Weights of a small GPT-style language model, trained from scratch on English Wikipedia.
Training: a variant of SOAP for these matrices, 214M tokens, 3272 steps.
Each number is 200 + 40 x the weight over its row's rms, rounded and kept within 0 to 999. Layers, rows and columns count from 0. The size before them is the row's rms in percent of the matrix's.

# layer 18 MLP up, 640x160, rms 0.0551, rows 62-83, columns 0-159
096,215,224,173,168,224,207,219,186,148,201,181,199,204,181,212,162,162,107,205,224,245,283,255,183,241,159,226,196,179,207,144,253,143,217,181,143,158,193,180,136,260,166,217,223,213,139,247,190,158,154,190,237,186,270,223,206,214,228,236,132,156,187,178,198,263,251,216,136,208,235,211,274,135,109,160,257,219,273,228,178,181,223,208,133,217,229,150,227,178,145,181,216,178,213,129,212,261,202,216,151,176,243,201,167,162,204,203,191,159,240,282,152,181,171,208,123,196,167,211,268,205,185,230,257,271,270,135,193,303,180,170,186,169,204,217,184,248,216,209,191,198,212,214,156,191,226,120,209,207,199,157,284,307,172,168,247,184,182,205,194
102,254,241,208,230,172,195,211,256,206,264,237,199,288,140,243,222,133,203,213,197,277,216,254,147,260,172,169,254,246,127,221,162,212,253,152,251,264,186,195,135,98,169,162,198,162,198,182,166,182,186,241,158,212,133,232,205,298,273,212,195,185,213,215,159,167,121,191,148,152,138,234,187,292,178,233,216,228,278,183,142,199,222,260,276,180,170,240,200,194,200,193,245,106,248,167,209,124,214,144,179,214,187,216,171,218,137,227,174,246,202,215,192,232,180,187,199,165,198,235,245,165,171,201,192,222,222,197,291,164,249,199,172,287,233,225,227,209,200,170,222,190,199,208,174,199,238,214,185,235,193,265,234,204,223,163,217,247,177,185,243
097,166,228,142,234,176,234,178,263,259,197,187,238,227,148,202,217,218,208,143,189,169,178,183,250,132,251,239,235,265,202,179,169,231,219,155,145,232,177,206,114,213,186,140,174,202,189,202,189,151,248,228,245,223,157,268,184,186,251,184,268,161,222,151,216,178,240,192,189,244,183,189,245,158,176,192,203,204,238,227,229,254,197,264,167,232,172,223,179,217,189,228,235,167,172,126,159,203,190,211,167,198,334,213,263,102,91,208,247,174,251,177,186,226,221,187,183,181,291,174,193,215,124,201,150,199,225,238,187,258,127,257,242,167,241,206,224,193,207,221,206,117,107,172,167,192,193,190,291,239,205,241,213,238,248,149,215,147,193,198,209
097,189,200,222,235,162,245,259,175,187,246,267,314,170,227,131,262,152,222,184,252,240,185,234,205,284,222,177,171,223,170,168,173,261,163,179,238,135,131,195,241,189,264,225,232,264,211,267,175,193,157,138,158,131,237,212,196,264,209,206,197,154,201,146,230,149,144,212,243,231,207,202,222,215,120,207,288,160,218,210,185,176,201,238,128,205,225,250,152,206,162,182,274,161,249,259,204,226,238,229,190,228,234,202,224,237,185,215,196,152,290,204,288,231,172,136,170,212,199,185,162,204,195,276,216,223,219,163,200,232,119,149,214,249,156,232,174,239,221,282,163,183,208,166,184,228,270,233,248,192,217,173,212,227,228,176,226,233,218,183,191
105,194,277,245,251,237,288,199,194,172,193,217,205,249,168,237,210,182,199,184,324,185,218,183,224,231,176,272,209,154,111,216,185,232,211,224,263,171,189,218,213,224,254,168,159,156,155,201,152,155,176,243,225,238,237,204,173,195,239,194,140,232,238,269,124,195,240,199,190,242,194,247,205,200,237,286,176,271,200,219,232,188,203,237,204,180,258,177,178,230,257,140,244,197,225,276,161,203,242,255,156,244,256,151,291,249,261,183,195,188,158,243,177,242,256,218,232,228,175,234,209,236,165,217,271,182,140,234,117,193,255,170,207,238,267,143,181,175,263,255,160,196,238,209,223,179,249,215,240,238,216,227,223,220,181,256,216,223,205,201,132
107,249,237,224,176,148,190,219,186,212,288,166,172,192,170,214,171,162,251,220,229,149,213,201,217,172,166,192,220,282,205,253,203,158,194,246,188,182,139,249,159,150,148,222,166,175,210,224,108,162,260,268,152,279,224,234,207,240,177,224,230,184,204,162,180,146,182,247,201,196,211,229,110,219,288,142,162,220,221,211,186,196,173,192,209,191,251,173,242,200,193,225,157,216,164,195,172,195,183,210,119,174,133,183,177,207,175,223,270,141,192,155,143,248,242,222,185,220,236,130,207,199,246,273,211,163,194,234,154,230,56,195,274,188,217,292,178,157,220,220,181,159,198,171,213,241,212,178,166,218,172,179,273,205,253,211,156,104,203,243,157
095,199,196,143,185,226,254,191,206,140,240,235,166,275,163,172,183,203,219,214,204,233,267,234,283,232,181,191,100,197,258,225,192,137,192,208,236,273,257,261,247,189,194,156,231,190,155,200,253,251,212,181,168,186,189,112,248,173,250,201,169,215,254,154,247,147,169,174,186,212,267,175,185,205,205,184,109,182,297,167,199,196,228,160,184,198,198,188,240,191,161,180,236,215,230,195,267,194,209,196,221,197,159,193,242,246,206,219,226,183,113,241,176,212,220,165,213,208,123,205,234,264,232,228,211,156,195,188,204,214,173,327,171,121,198,234,212,177,154,141,195,271,226,159,149,229,227,184,264,184,213,255,240,153,250,274,241,172,206,229,273
103,201,232,206,155,175,238,187,187,190,220,153,294,224,192,210,199,220,159,211,244,235,222,203,186,160,211,208,203,215,238,188,231,183,183,178,191,149,141,273,165,175,226,172,170,265,177,185,123,321,161,203,187,166,184,139,139,182,220,211,211,139,229,179,309,228,207,244,241,187,178,281,148,180,227,166,172,153,258,172,210,229,194,242,88,180,181,212,234,184,164,207,251,287,207,224,245,184,170,252,207,247,236,184,167,195,136,214,206,212,182,299,193,215,281,217,192,232,216,147,190,243,293,225,229,176,246,211,164,219,147,242,189,222,178,167,255,175,256,184,123,123,157,151,157,217,208,225,220,178,263,195,170,167,219,250,215,250,229,259,178
099,248,136,228,211,204,124,206,209,156,148,199,188,220,181,170,196,82,128,256,179,200,288,230,142,205,157,192,193,260,168,248,227,153,191,228,228,201,246,142,130,149,188,208,233,211,154,212,190,184,217,256,260,126,177,159,246,197,179,237,194,248,223,140,209,162,146,212,172,223,205,169,151,174,222,121,177,224,175,125,201,137,253,183,212,232,176,150,196,180,244,201,173,160,174,199,243,181,170,197,211,222,200,204,240,250,182,209,198,133,187,247,221,206,180,234,188,281,235,182,187,179,196,288,185,217,177,187,232,175,231,194,203,194,201,292,182,269,298,247,235,187,129,155,260,204,216,230,197,278,183,290,124,230,227,177,211,223,168,135,224
106,237,253,187,154,232,204,215,192,251,169,165,187,210,173,151,281,130,231,253,210,177,187,231,231,170,267,131,269,249,185,99,235,223,169,251,225,149,234,234,178,194,162,175,94,154,182,244,183,235,164,222,213,247,167,186,241,172,244,202,157,233,197,93,152,158,216,211,281,176,218,179,193,245,174,260,147,233,261,149,179,159,202,248,236,252,157,237,214,201,245,237,140,198,186,211,228,250,162,87,164,162,160,167,229,271,203,181,265,171,187,164,146,191,154,176,221,182,217,149,183,230,184,191,236,198,238,217,220,253,167,166,186,168,160,187,108,195,199,163,238,217,210,234,239,260,215,192,175,164,160,159,244,201,275,196,243,221,207,211,203
104,274,129,233,116,224,230,207,255,216,217,202,153,132,187,204,214,193,193,153,237,198,306,287,223,251,203,204,242,258,194,135,145,199,211,229,241,168,184,190,215,205,155,169,230,280,192,268,158,223,201,249,281,225,197,213,230,184,213,242,230,211,157,167,181,186,170,175,217,254,199,259,218,184,190,228,153,180,190,182,234,88,220,172,176,185,227,228,223,187,242,189,167,233,175,212,221,257,186,199,215,200,128,171,179,246,242,226,211,172,177,165,208,194,189,143,215,214,204,263,164,108,190,114,184,118,121,256,216,253,201,220,199,223,196,149,215,225,249,228,133,219,261,184,221,181,179,316,165,253,206,201,188,257,232,218,147,238,204,149,261
101,183,157,198,222,198,209,235,240,208,216,212,223,263,221,216,224,229,204,218,194,177,205,299,219,192,180,209,233,252,206,264,231,180,198,168,253,154,209,245,203,180,198,209,263,165,186,286,216,158,167,177,185,208,187,181,234,248,134,199,271,218,242,210,228,277,160,165,264,198,203,261,216,263,247,214,181,178,274,178,231,308,244,144,242,240,243,300,222,222,198,161,180,268,182,142,224,244,246,156,200,245,185,171,199,195,208,205,243,181,187,146,242,246,237,139,254,192,229,207,186,186,172,227,249,187,256,242,168,225,178,136,209,261,191,145,183,295,198,314,201,174,222,140,215,158,281,253,226,180,164,220,193,175,156,157,233,273,198,134,186
091,212,232,243,137,200,228,210,227,268,141,225,154,251,184,234,281,195,201,225,159,270,246,199,173,205,314,230,164,208,220,171,200,206,194,265,167,230,189,214,162,170,128,210,232,154,121,179,221,226,160,215,229,228,188,193,181,232,136,208,218,262,177,247,157,206,226,179,206,208,166,194,152,183,202,242,282,222,332,175,174,218,176,201,229,221,233,176,184,188,331,222,200,171,209,156,181,223,146,211,146,173,188,161,140,219,239,192,234,196,150,251,207,279,159,149,209,243,207,262,216,248,209,180,270,236,234,177,183,229,175,198,210,167,183,140,194,263,150,203,216,221,231,250,235,170,144,230,167,172,154,197,166,221,189,165,156,203,216,225,330
093,140,205,148,282,209,143,167,261,251,141,186,204,219,178,146,120,221,216,219,204,231,245,255,157,135,187,184,159,227,157,235,188,178,245,155,87,179,174,190,207,157,184,246,220,197,206,249,197,106,167,201,190,211,223,221,195,212,190,218,261,213,270,172,256,174,159,144,211,212,207,255,174,158,252,134,113,155,154,151,265,248,219,196,187,206,189,197,226,189,253,248,228,205,239,201,162,205,245,215,154,233,129,116,155,197,219,233,227,207,169,217,161,200,240,203,231,346,234,207,200,271,210,257,162,213,245,242,252,214,170,239,190,252,215,214,220,181,172,178,182,221,242,229,188,231,166,257,193,215,171,226,217,161,218,141,196,278,218,204,143
105,180,246,190,191,188,155,254,225,185,182,155,302,228,192,123,224,219,179,321,202,178,204,140,107,223,216,132,189,162,209,157,141,243,175,186,185,170,237,125,229,246,183,213,154,165,201,172,248,190,139,175,213,275,208,206,186,208,258,211,179,187,159,193,143,149,229,213,208,141,208,140,266,193,198,154,171,187,276,237,204,165,234,222,176,239,174,202,256,173,199,227,286,202,143,184,187,251,234,240,228,294,245,253,197,218,184,134,204,265,205,183,213,254,149,211,209,199,145,182,170,218,118,173,178,223,188,180,178,236,140,183,277,136,115,211,135,248,233,248,168,241,187,236,183,190,239,124,180,233,197,164,208,188,173,198,234,200,194,168,197
106,229,207,151,184,238,205,156,156,279,185,164,165,177,170,206,218,194,161,230,191,201,203,226,182,242,159,259,152,257,254,75,189,167,231,288,119,200,200,241,125,244,211,208,181,215,180,155,151,202,209,151,192,194,169,226,204,170,247,182,204,252,216,211,170,196,266,230,160,275,252,230,219,162,180,232,236,207,235,154,201,204,219,159,157,231,222,198,261,182,240,244,270,216,205,206,195,166,186,226,189,163,170,168,257,208,251,220,224,215,237,226,196,141,237,243,200,189,232,170,225,251,225,217,123,198,199,144,177,217,181,147,149,233,280,169,171,294,199,150,263,133,202,193,140,236,298,276,172,206,271,217,151,264,247,178,174,111,214,208,193
094,128,146,171,302,265,248,218,269,216,178,233,251,165,175,151,217,254,196,234,279,167,203,97,217,156,189,178,220,284,168,169,197,168,209,220,261,264,191,147,145,203,188,195,193,187,155,206,172,183,197,117,212,169,201,182,235,214,248,183,247,150,192,183,173,189,164,195,187,227,182,292,214,203,143,222,141,242,144,241,210,177,232,148,170,166,190,161,154,148,217,221,296,224,178,219,212,224,208,191,199,175,245,200,161,204,176,183,187,220,193,160,151,174,213,117,157,209,223,177,161,163,278,237,288,189,167,220,155,184,219,159,277,186,223,206,184,223,172,218,179,186,231,154,220,202,234,153,311,190,259,236,215,118,173,199,250,191,236,129,187
095,159,167,149,211,279,219,219,226,151,221,215,202,245,224,249,216,155,183,157,230,183,174,179,298,188,206,208,208,178,171,230,208,218,232,168,240,211,137,163,219,129,104,228,136,97,183,191,175,130,162,174,229,206,280,199,215,199,193,229,204,263,211,160,265,191,206,180,207,239,192,199,181,153,154,225,201,236,160,194,218,184,142,190,181,203,217,228,230,211,189,244,243,225,242,213,244,236,284,188,305,194,165,232,189,110,153,250,283,249,305,162,267,217,187,195,205,239,234,203,170,229,160,132,184,156,210,178,243,184,194,159,186,230,167,177,322,155,173,286,177,201,236,230,243,200,227,197,192,235,182,134,190,175,200,272,176,195,198,211,229
101,215,200,155,236,211,172,234,251,186,241,178,111,231,157,211,206,235,190,203,198,246,242,224,203,196,211,248,245,176,170,199,181,202,136,249,210,177,172,174,223,273,224,237,218,207,248,198,273,280,172,181,225,223,239,229,199,239,240,235,234,213,180,165,223,206,173,224,260,183,206,212,191,144,278,258,178,175,222,178,146,269,171,151,203,220,216,196,267,178,161,153,239,167,188,251,181,205,144,220,159,254,111,186,66,221,161,185,149,218,160,202,112,221,127,241,191,222,180,136,180,214,161,273,188,178,219,315,227,220,231,230,162,190,164,163,159,241,213,202,164,198,189,150,223,218,185,267,249,200,207,266,220,236,216,227,128,203,227,135,303
095,229,199,221,213,141,177,251,222,161,176,180,223,280,258,264,189,263,161,200,195,112,290,220,240,140,256,178,199,211,112,225,208,209,213,225,207,198,143,254,164,230,272,138,164,213,142,236,245,213,188,190,238,308,217,173,202,278,161,172,229,209,262,254,171,152,183,149,266,202,197,190,202,232,256,150,230,155,208,186,221,223,231,252,158,127,152,159,180,208,241,151,266,221,218,153,270,193,209,278,198,186,225,229,135,247,182,242,223,237,179,165,210,261,197,173,259,293,191,185,214,246,251,219,217,168,218,152,115,212,222,181,179,125,233,250,261,219,185,197,209,159,210,186,250,201,190,242,204,212,216,205,214,180,223,211,212,236,204,175,147
105,262,217,138,136,261,184,189,229,105,219,172,184,161,139,137,180,136,218,233,217,90,215,236,131,207,230,155,210,236,179,212,231,155,175,178,264,213,169,220,137,261,217,163,188,240,92,267,237,154,209,261,165,231,171,296,195,173,190,236,225,197,144,255,200,201,228,194,188,259,197,185,176,219,199,224,204,198,170,277,223,250,165,238,209,183,201,211,168,208,181,182,197,183,190,233,235,195,176,164,197,147,244,180,225,212,218,275,214,221,212,227,266,196,254,266,248,165,249,185,150,217,153,170,148,155,172,154,176,227,211,206,167,147,192,193,277,219,155,200,254,263,175,189,268,121,223,190,129,244,183,259,176,237,205,219,276,228,200,237,219
106,156,206,263,259,159,220,240,138,172,284,253,217,224,224,316,264,182,264,192,181,200,216,246,256,215,174,251,144,208,242,236,195,180,195,240,216,128,199,267,167,189,237,272,195,264,142,182,192,250,221,187,188,221,271,211,240,264,214,242,185,149,191,221,254,241,194,259,252,276,211,175,188,200,130,233,203,129,189,165,143,229,191,156,231,179,180,206,208,255,192,142,178,207,241,214,210,217,244,136,190,219,255,241,196,191,231,220,259,199,208,218,305,219,162,149,220,192,229,144,219,228,206,221,262,184,175,209,215,198,238,191,230,162,236,156,191,137,199,189,222,296,233,205,164,267,224,212,225,158,203,228,133,213,251,268,209,227,258,144,175
# layer 18 MLP down (transposed), 640x160, rms 0.0551, rows 62-83, columns 0-159
093,169,213,224,253,169,147,172,189,191,197,198,194,187,215,210,119,217,243,195,169,235,220,213,105,192,145,228,160,149,204,254,115,190,232,138,150,231,243,183,260,238,190,247,237,207,140,195,195,210,202,169,151,130,216,179,248,267,180,202,274,233,234,216,114,179,248,301,195,142,195,205,213,217,187,211,238,185,243,192,255,180,238,199,122,199,264,203,136,197,240,270,237,227,166,264,174,198,157,205,199,231,161,263,193,175,242,176,176,182,160,151,181,194,170,236,185,167,214,218,219,213,44,194,149,245,192,215,276,130,211,240,207,223,197,237,189,167,221,167,204,182,129,149,225,214,129,244,232,171,152,223,139,190,215,229,250,241,215,186,176
099,177,195,173,164,191,225,193,178,268,153,216,244,158,171,253,202,157,247,215,180,195,175,128,230,199,162,253,191,206,187,199,210,143,164,233,139,192,247,204,136,217,238,175,232,200,213,209,169,252,193,162,170,158,246,197,161,191,202,164,267,190,163,100,190,200,219,228,194,178,277,206,176,216,236,154,148,151,121,257,193,204,139,142,168,251,221,200,237,173,298,158,160,242,191,187,225,180,125,217,283,185,228,176,88,243,131,232,168,192,223,146,266,170,200,133,227,173,189,176,192,194,149,200,236,213,148,277,185,214,191,214,251,214,112,150,157,179,207,212,128,240,183,161,197,211,272,136,276,193,202,253,180,157,240,172,220,225,244,138,190
106,226,200,192,130,123,222,197,234,222,218,88,263,184,141,214,123,179,164,188,157,186,190,212,253,197,192,216,254,158,181,179,194,197,201,194,201,198,203,184,175,207,117,193,211,162,215,157,270,161,165,181,211,263,116,280,151,216,226,215,226,221,172,241,226,183,178,227,189,166,239,182,189,195,187,171,185,198,176,177,200,216,218,272,180,220,115,186,208,149,181,254,225,219,164,226,146,284,217,186,149,214,278,142,162,181,178,224,216,218,162,212,227,250,224,209,289,187,279,192,200,151,223,119,139,156,225,264,184,279,170,184,223,187,248,174,235,133,197,241,161,119,256,218,190,162,122,261,206,240,183,257,210,167,233,170,223,101,171,221,171
099,260,199,189,247,234,172,212,268,140,206,165,130,155,211,202,196,206,241,163,142,227,228,229,258,162,225,221,303,232,127,204,195,163,234,209,211,198,283,258,219,154,197,180,213,161,237,174,251,204,115,127,156,282,159,149,215,221,171,223,219,167,173,244,176,189,153,226,252,240,125,175,224,231,182,188,189,209,122,233,205,170,172,187,179,174,169,177,253,192,299,105,259,208,235,123,256,194,157,225,172,231,161,218,227,177,178,169,216,138,220,186,223,161,209,170,225,232,189,217,238,148,178,172,211,143,214,255,227,207,168,223,240,197,199,153,252,202,248,226,188,154,201,191,184,163,151,299,251,184,143,220,231,269,209,140,270,197,152,205,210
101,248,235,208,301,192,203,165,243,179,209,207,220,198,149,156,237,191,200,194,230,210,157,193,253,196,179,156,194,210,227,208,178,219,207,224,184,137,204,139,189,248,217,183,149,146,80,183,206,178,183,303,240,228,227,198,116,281,281,188,202,96,191,224,168,194,111,154,133,185,171,204,251,201,134,244,176,231,200,182,186,179,180,192,202,223,243,122,160,194,309,245,193,197,188,209,204,195,218,186,226,209,221,234,233,237,227,246,184,186,121,76,182,152,264,291,297,177,194,192,197,233,221,208,201,187,196,171,157,215,238,187,169,135,267,201,200,223,265,200,158,221,173,206,177,220,205,217,208,229,203,251,269,184,205,226,198,171,184,220,192
112,174,240,170,226,142,150,185,187,225,240,162,198,215,185,195,140,141,185,256,161,220,230,252,235,268,200,197,174,197,227,158,217,279,214,208,229,186,215,152,225,150,247,197,170,175,192,165,127,223,169,196,212,242,210,185,180,121,194,213,162,212,190,246,187,165,234,134,178,193,145,151,260,190,215,256,186,209,143,234,118,185,203,145,189,175,127,212,175,198,256,249,108,171,192,194,198,274,213,207,167,168,200,233,169,162,266,192,218,88,230,207,171,195,223,193,263,176,197,254,179,224,199,191,230,286,196,161,120,164,210,206,202,111,215,149,156,189,212,227,195,157,202,113,165,165,141,213,284,151,240,258,228,239,276,234,253,228,232,279,165
098,187,225,217,208,244,253,181,124,158,176,158,81,241,172,186,192,165,282,167,232,146,171,152,247,193,230,227,239,213,181,128,236,220,264,281,227,190,197,146,126,234,251,162,149,192,183,187,249,162,191,211,177,204,68,293,243,224,185,227,155,176,131,181,223,210,177,124,249,200,248,221,218,152,153,143,167,183,197,188,231,220,218,209,183,171,191,189,177,228,275,227,237,193,271,214,231,245,143,234,223,175,247,229,181,168,213,205,252,212,170,149,161,210,220,140,167,193,159,138,205,196,168,189,188,270,186,144,233,230,134,129,201,167,202,135,181,192,260,210,176,164,206,230,224,186,192,231,168,174,218,169,226,168,199,204,239,139,158,262,250
101,201,186,178,159,237,231,200,192,196,225,233,250,158,166,196,181,156,178,261,224,199,183,242,113,279,209,214,195,195,188,220,206,238,213,209,197,267,211,178,172,133,198,187,290,131,137,210,156,177,181,126,167,123,183,123,184,106,239,198,275,211,195,188,228,181,171,229,175,170,260,220,208,174,224,133,180,196,237,129,264,229,206,213,122,228,211,176,171,201,173,156,175,248,246,147,186,201,181,214,174,218,161,254,209,174,190,250,206,219,214,202,232,197,170,170,285,158,153,190,230,238,129,229,203,159,189,191,244,139,187,206,276,288,238,181,212,156,197,240,245,298,209,165,228,208,145,188,106,136,224,259,237,197,186,272,240,186,165,138,167
102,235,293,167,121,161,244,232,236,152,139,230,221,95,191,150,229,151,131,164,193,116,207,141,229,201,152,133,194,254,209,220,171,157,229,192,177,149,177,240,206,240,196,160,202,158,180,200,185,230,127,169,174,226,279,183,162,252,219,171,216,190,240,170,176,166,269,149,156,185,217,228,213,247,161,197,189,166,294,198,260,181,166,194,164,188,248,241,214,219,191,185,171,184,159,168,218,166,205,258,254,150,154,226,178,168,149,119,223,215,213,224,186,201,238,163,209,178,278,115,198,207,248,178,181,239,232,162,216,236,210,257,224,250,262,173,168,165,203,204,208,127,149,237,140,255,224,294,211,207,126,159,184,205,217,231,202,165,206,156,203
114,228,294,173,236,165,173,168,177,179,229,75,233,137,202,189,234,138,232,188,231,193,167,202,198,186,181,204,101,236,215,194,114,193,204,199,140,171,172,254,177,229,312,226,229,171,211,206,127,203,148,234,184,266,255,213,220,216,204,215,134,137,265,192,225,130,239,154,216,237,231,230,199,167,259,193,207,257,172,159,188,165,228,185,151,120,252,179,171,151,226,228,292,283,287,219,169,210,225,172,184,186,211,255,202,195,266,211,225,218,293,206,216,162,195,187,219,222,205,245,126,173,176,193,240,240,197,182,201,193,245,226,248,254,154,233,192,189,186,188,205,205,189,221,140,189,185,135,245,206,277,202,155,198,199,222,234,199,144,192,177
105,243,227,191,271,187,159,222,180,214,263,184,154,129,192,269,220,197,197,216,245,176,262,174,218,154,151,197,126,197,238,259,239,159,150,256,159,242,203,161,206,198,198,121,189,171,181,206,158,247,183,109,180,123,180,167,202,171,209,126,167,136,260,237,147,192,110,241,189,227,296,272,274,206,222,210,219,196,196,187,145,203,213,123,221,191,168,118,207,229,269,233,177,237,250,194,190,138,183,184,161,196,204,276,193,205,225,151,248,217,224,179,208,156,169,240,185,192,225,213,182,238,214,121,180,294,271,205,210,214,156,154,171,162,263,218,163,182,145,178,189,171,173,168,163,244,245,208,172,227,207,185,153,238,147,206,192,173,251,203,243
095,163,227,192,156,239,218,214,181,169,178,116,188,201,183,203,127,156,201,213,185,173,162,162,248,137,218,230,169,189,193,195,193,234,221,171,192,136,145,223,271,235,279,142,164,156,310,194,268,168,260,219,239,190,159,203,240,134,244,126,148,213,176,144,140,225,196,166,168,235,214,223,251,200,197,189,214,156,222,207,174,235,151,192,200,215,294,215,152,179,188,240,193,112,186,228,145,178,194,166,238,169,212,192,213,188,224,280,199,226,178,245,185,193,212,197,166,144,201,278,165,278,238,200,192,136,211,212,238,179,261,241,235,155,178,221,192,129,149,201,192,220,173,245,100,225,119,158,231,198,167,216,225,156,196,175,184,152,160,308,231
092,289,212,182,245,199,238,252,242,209,219,120,233,162,149,184,165,219,240,206,248,242,226,247,211,191,162,213,186,149,267,166,216,148,215,124,221,197,179,220,214,169,224,149,214,246,249,226,208,98,199,227,213,243,201,201,235,129,226,187,175,173,246,160,136,235,191,158,248,257,242,198,213,239,161,239,170,156,180,231,250,228,209,263,157,130,228,105,187,161,222,163,170,214,221,169,194,257,144,128,240,269,176,237,236,157,250,202,205,184,221,244,243,214,215,78,224,175,201,206,193,146,169,160,241,152,190,250,219,159,239,196,206,268,233,197,229,198,241,190,212,222,249,114,140,209,254,202,251,184,192,178,158,200,271,177,171,158,249,139,172
094,214,263,194,224,212,337,140,165,242,129,182,186,178,165,193,245,142,103,221,192,250,294,227,179,205,245,177,258,134,221,243,195,228,215,219,231,218,151,229,279,232,283,162,200,215,193,237,234,206,151,210,162,132,136,137,177,207,201,247,190,185,207,180,213,194,182,145,168,170,119,162,152,139,149,180,229,142,216,166,259,260,146,189,196,199,213,165,201,221,208,174,222,145,173,206,167,259,197,215,228,145,254,202,199,262,237,142,189,274,167,199,237,219,215,191,125,200,212,205,233,200,144,245,270,176,190,206,235,212,220,210,154,168,230,163,254,155,176,191,168,156,312,204,215,203,195,129,192,176,171,196,224,168,206,152,220,236,210,212,219
106,244,221,171,283,314,109,164,205,225,163,231,178,251,259,263,227,254,175,152,205,236,231,228,296,203,201,197,165,159,211,197,165,181,229,179,187,203,285,199,208,252,228,209,211,205,215,248,254,205,251,95,190,216,173,136,243,191,233,230,163,182,213,242,192,227,191,241,203,149,287,206,219,213,241,288,120,255,188,193,186,175,199,170,198,232,224,293,175,270,122,172,162,186,140,167,195,109,193,155,176,176,175,218,238,146,119,176,196,278,124,178,238,205,183,246,164,194,203,220,235,219,220,177,231,223,180,136,171,208,225,225,186,201,182,239,230,179,140,199,183,207,206,189,237,154,209,176,240,179,221,180,204,178,187,208,206,221,221,160,293
098,209,146,166,204,172,193,160,135,244,242,206,216,201,169,80,219,246,186,181,185,154,146,175,181,228,202,175,257,167,303,211,190,197,205,202,166,196,229,177,192,180,169,179,217,110,192,165,166,199,150,261,182,194,132,231,247,234,238,166,143,176,173,207,251,201,224,99,299,153,237,219,188,186,260,238,224,272,167,212,126,278,158,109,124,166,170,185,222,284,205,213,166,227,199,212,236,126,173,203,191,205,212,174,154,172,219,194,225,213,161,194,187,208,173,180,202,115,178,165,158,221,128,164,188,205,232,201,223,205,230,180,130,169,256,197,254,221,201,164,272,193,227,161,210,234,165,182,191,185,170,224,191,240,140,214,102,132,163,208,215
101,138,193,236,242,197,164,167,288,196,207,266,237,234,188,252,211,203,201,183,216,221,255,198,129,109,187,157,213,219,158,196,162,166,162,211,230,182,179,144,145,267,248,160,195,248,143,143,214,167,198,195,197,243,147,223,145,166,264,279,248,185,200,195,166,233,201,188,190,186,252,188,259,256,158,194,184,171,201,151,158,159,209,192,205,190,226,115,218,199,282,257,229,239,221,224,243,197,218,99,202,145,263,190,255,182,202,201,232,222,239,225,170,211,229,223,193,207,170,248,249,149,243,207,212,237,135,231,130,216,220,209,232,154,251,159,149,167,236,214,207,232,262,147,182,144,262,187,284,158,182,239,265,140,101,217,237,230,226,189,222
089,238,202,187,219,167,224,198,221,194,253,214,184,212,206,207,110,256,155,169,252,167,192,228,123,240,227,211,173,243,231,240,222,218,157,173,226,228,186,246,187,164,193,230,230,229,236,243,176,174,208,220,197,225,236,189,187,263,137,236,141,145,186,177,186,221,182,162,197,238,184,250,205,182,200,164,137,195,240,268,232,196,201,78,297,146,95,219,213,297,218,142,216,195,141,301,221,201,229,165,250,223,143,189,191,226,142,145,183,174,122,237,203,248,215,229,187,172,228,231,233,196,222,276,194,199,175,155,177,182,241,206,171,247,237,225,193,188,247,216,218,194,101,273,235,194,183,252,211,142,227,198,249,250,293,192,137,186,143,184,202
108,175,227,226,201,191,274,163,224,126,165,285,213,218,255,223,220,195,157,204,194,242,207,230,314,122,139,177,162,199,155,290,179,224,237,235,208,254,204,149,252,187,279,196,201,227,182,244,181,223,183,127,177,211,188,166,254,192,194,139,210,263,191,198,189,258,195,244,203,192,226,233,165,193,270,163,213,185,166,236,199,242,154,178,241,262,201,179,173,220,144,227,247,177,231,190,181,228,229,213,253,173,184,209,152,186,210,110,200,195,138,190,234,199,156,216,209,261,167,196,212,252,172,178,206,247,137,281,190,201,205,249,246,230,160,127,158,194,270,214,159,155,171,270,189,160,156,164,261,111,181,237,173,165,162,143,201,287,205,142,194
099,204,254,200,207,176,253,163,99,206,240,181,186,261,280,272,226,213,219,93,203,221,274,170,233,233,208,255,136,241,203,227,153,191,139,306,158,246,195,214,217,242,164,244,198,162,211,229,171,238,178,218,193,249,161,155,246,222,277,260,218,189,99,143,181,218,229,239,224,226,212,208,179,188,224,130,157,120,251,255,162,189,114,108,268,192,156,215,225,188,163,211,182,217,205,239,178,197,187,235,212,217,171,170,188,208,178,149,155,195,213,153,155,267,217,211,219,177,168,199,193,142,175,190,151,228,186,221,217,195,149,226,239,218,161,206,214,137,206,289,181,198,140,177,179,167,171,148,238,227,184,185,249,200,227,133,214,207,145,226,177
099,153,237,167,226,190,227,266,205,194,202,245,258,225,182,190,203,238,173,205,261,266,180,201,192,197,226,225,285,162,132,242,117,190,233,216,185,232,173,161,197,192,206,269,244,170,317,161,242,260,178,220,202,236,258,215,200,183,252,220,163,218,211,193,192,167,284,225,288,182,198,228,181,203,171,198,234,266,175,208,182,210,179,209,182,167,174,125,205,137,236,201,226,289,163,158,182,220,260,194,110,194,82,186,160,212,230,212,178,239,131,178,270,220,166,157,156,222,204,215,228,166,140,224,220,160,179,259,207,273,229,181,220,239,107,136,228,202,136,193,212,141,215,195,253,205,159,226,208,237,258,206,268,193,164,243,158,200,196,226,202
105,193,181,144,190,290,198,137,233,179,173,223,233,213,234,168,238,184,185,292,171,172,165,92,219,160,188,235,162,286,217,220,209,169,248,165,212,182,180,144,192,207,253,202,200,218,132,221,299,187,158,229,224,157,117,296,201,178,200,190,217,178,172,135,182,271,240,137,196,182,193,157,156,199,208,169,207,172,175,207,143,185,152,205,191,225,194,173,165,217,277,205,182,165,171,242,271,208,204,219,206,191,150,140,213,153,175,251,196,274,210,154,210,216,71,154,228,219,184,187,228,163,249,180,190,229,187,170,140,175,199,194,224,235,146,223,165,286,160,199,224,208,166,228,189,205,230,222,214,215,231,220,169,203,209,204,136,238,167,164,66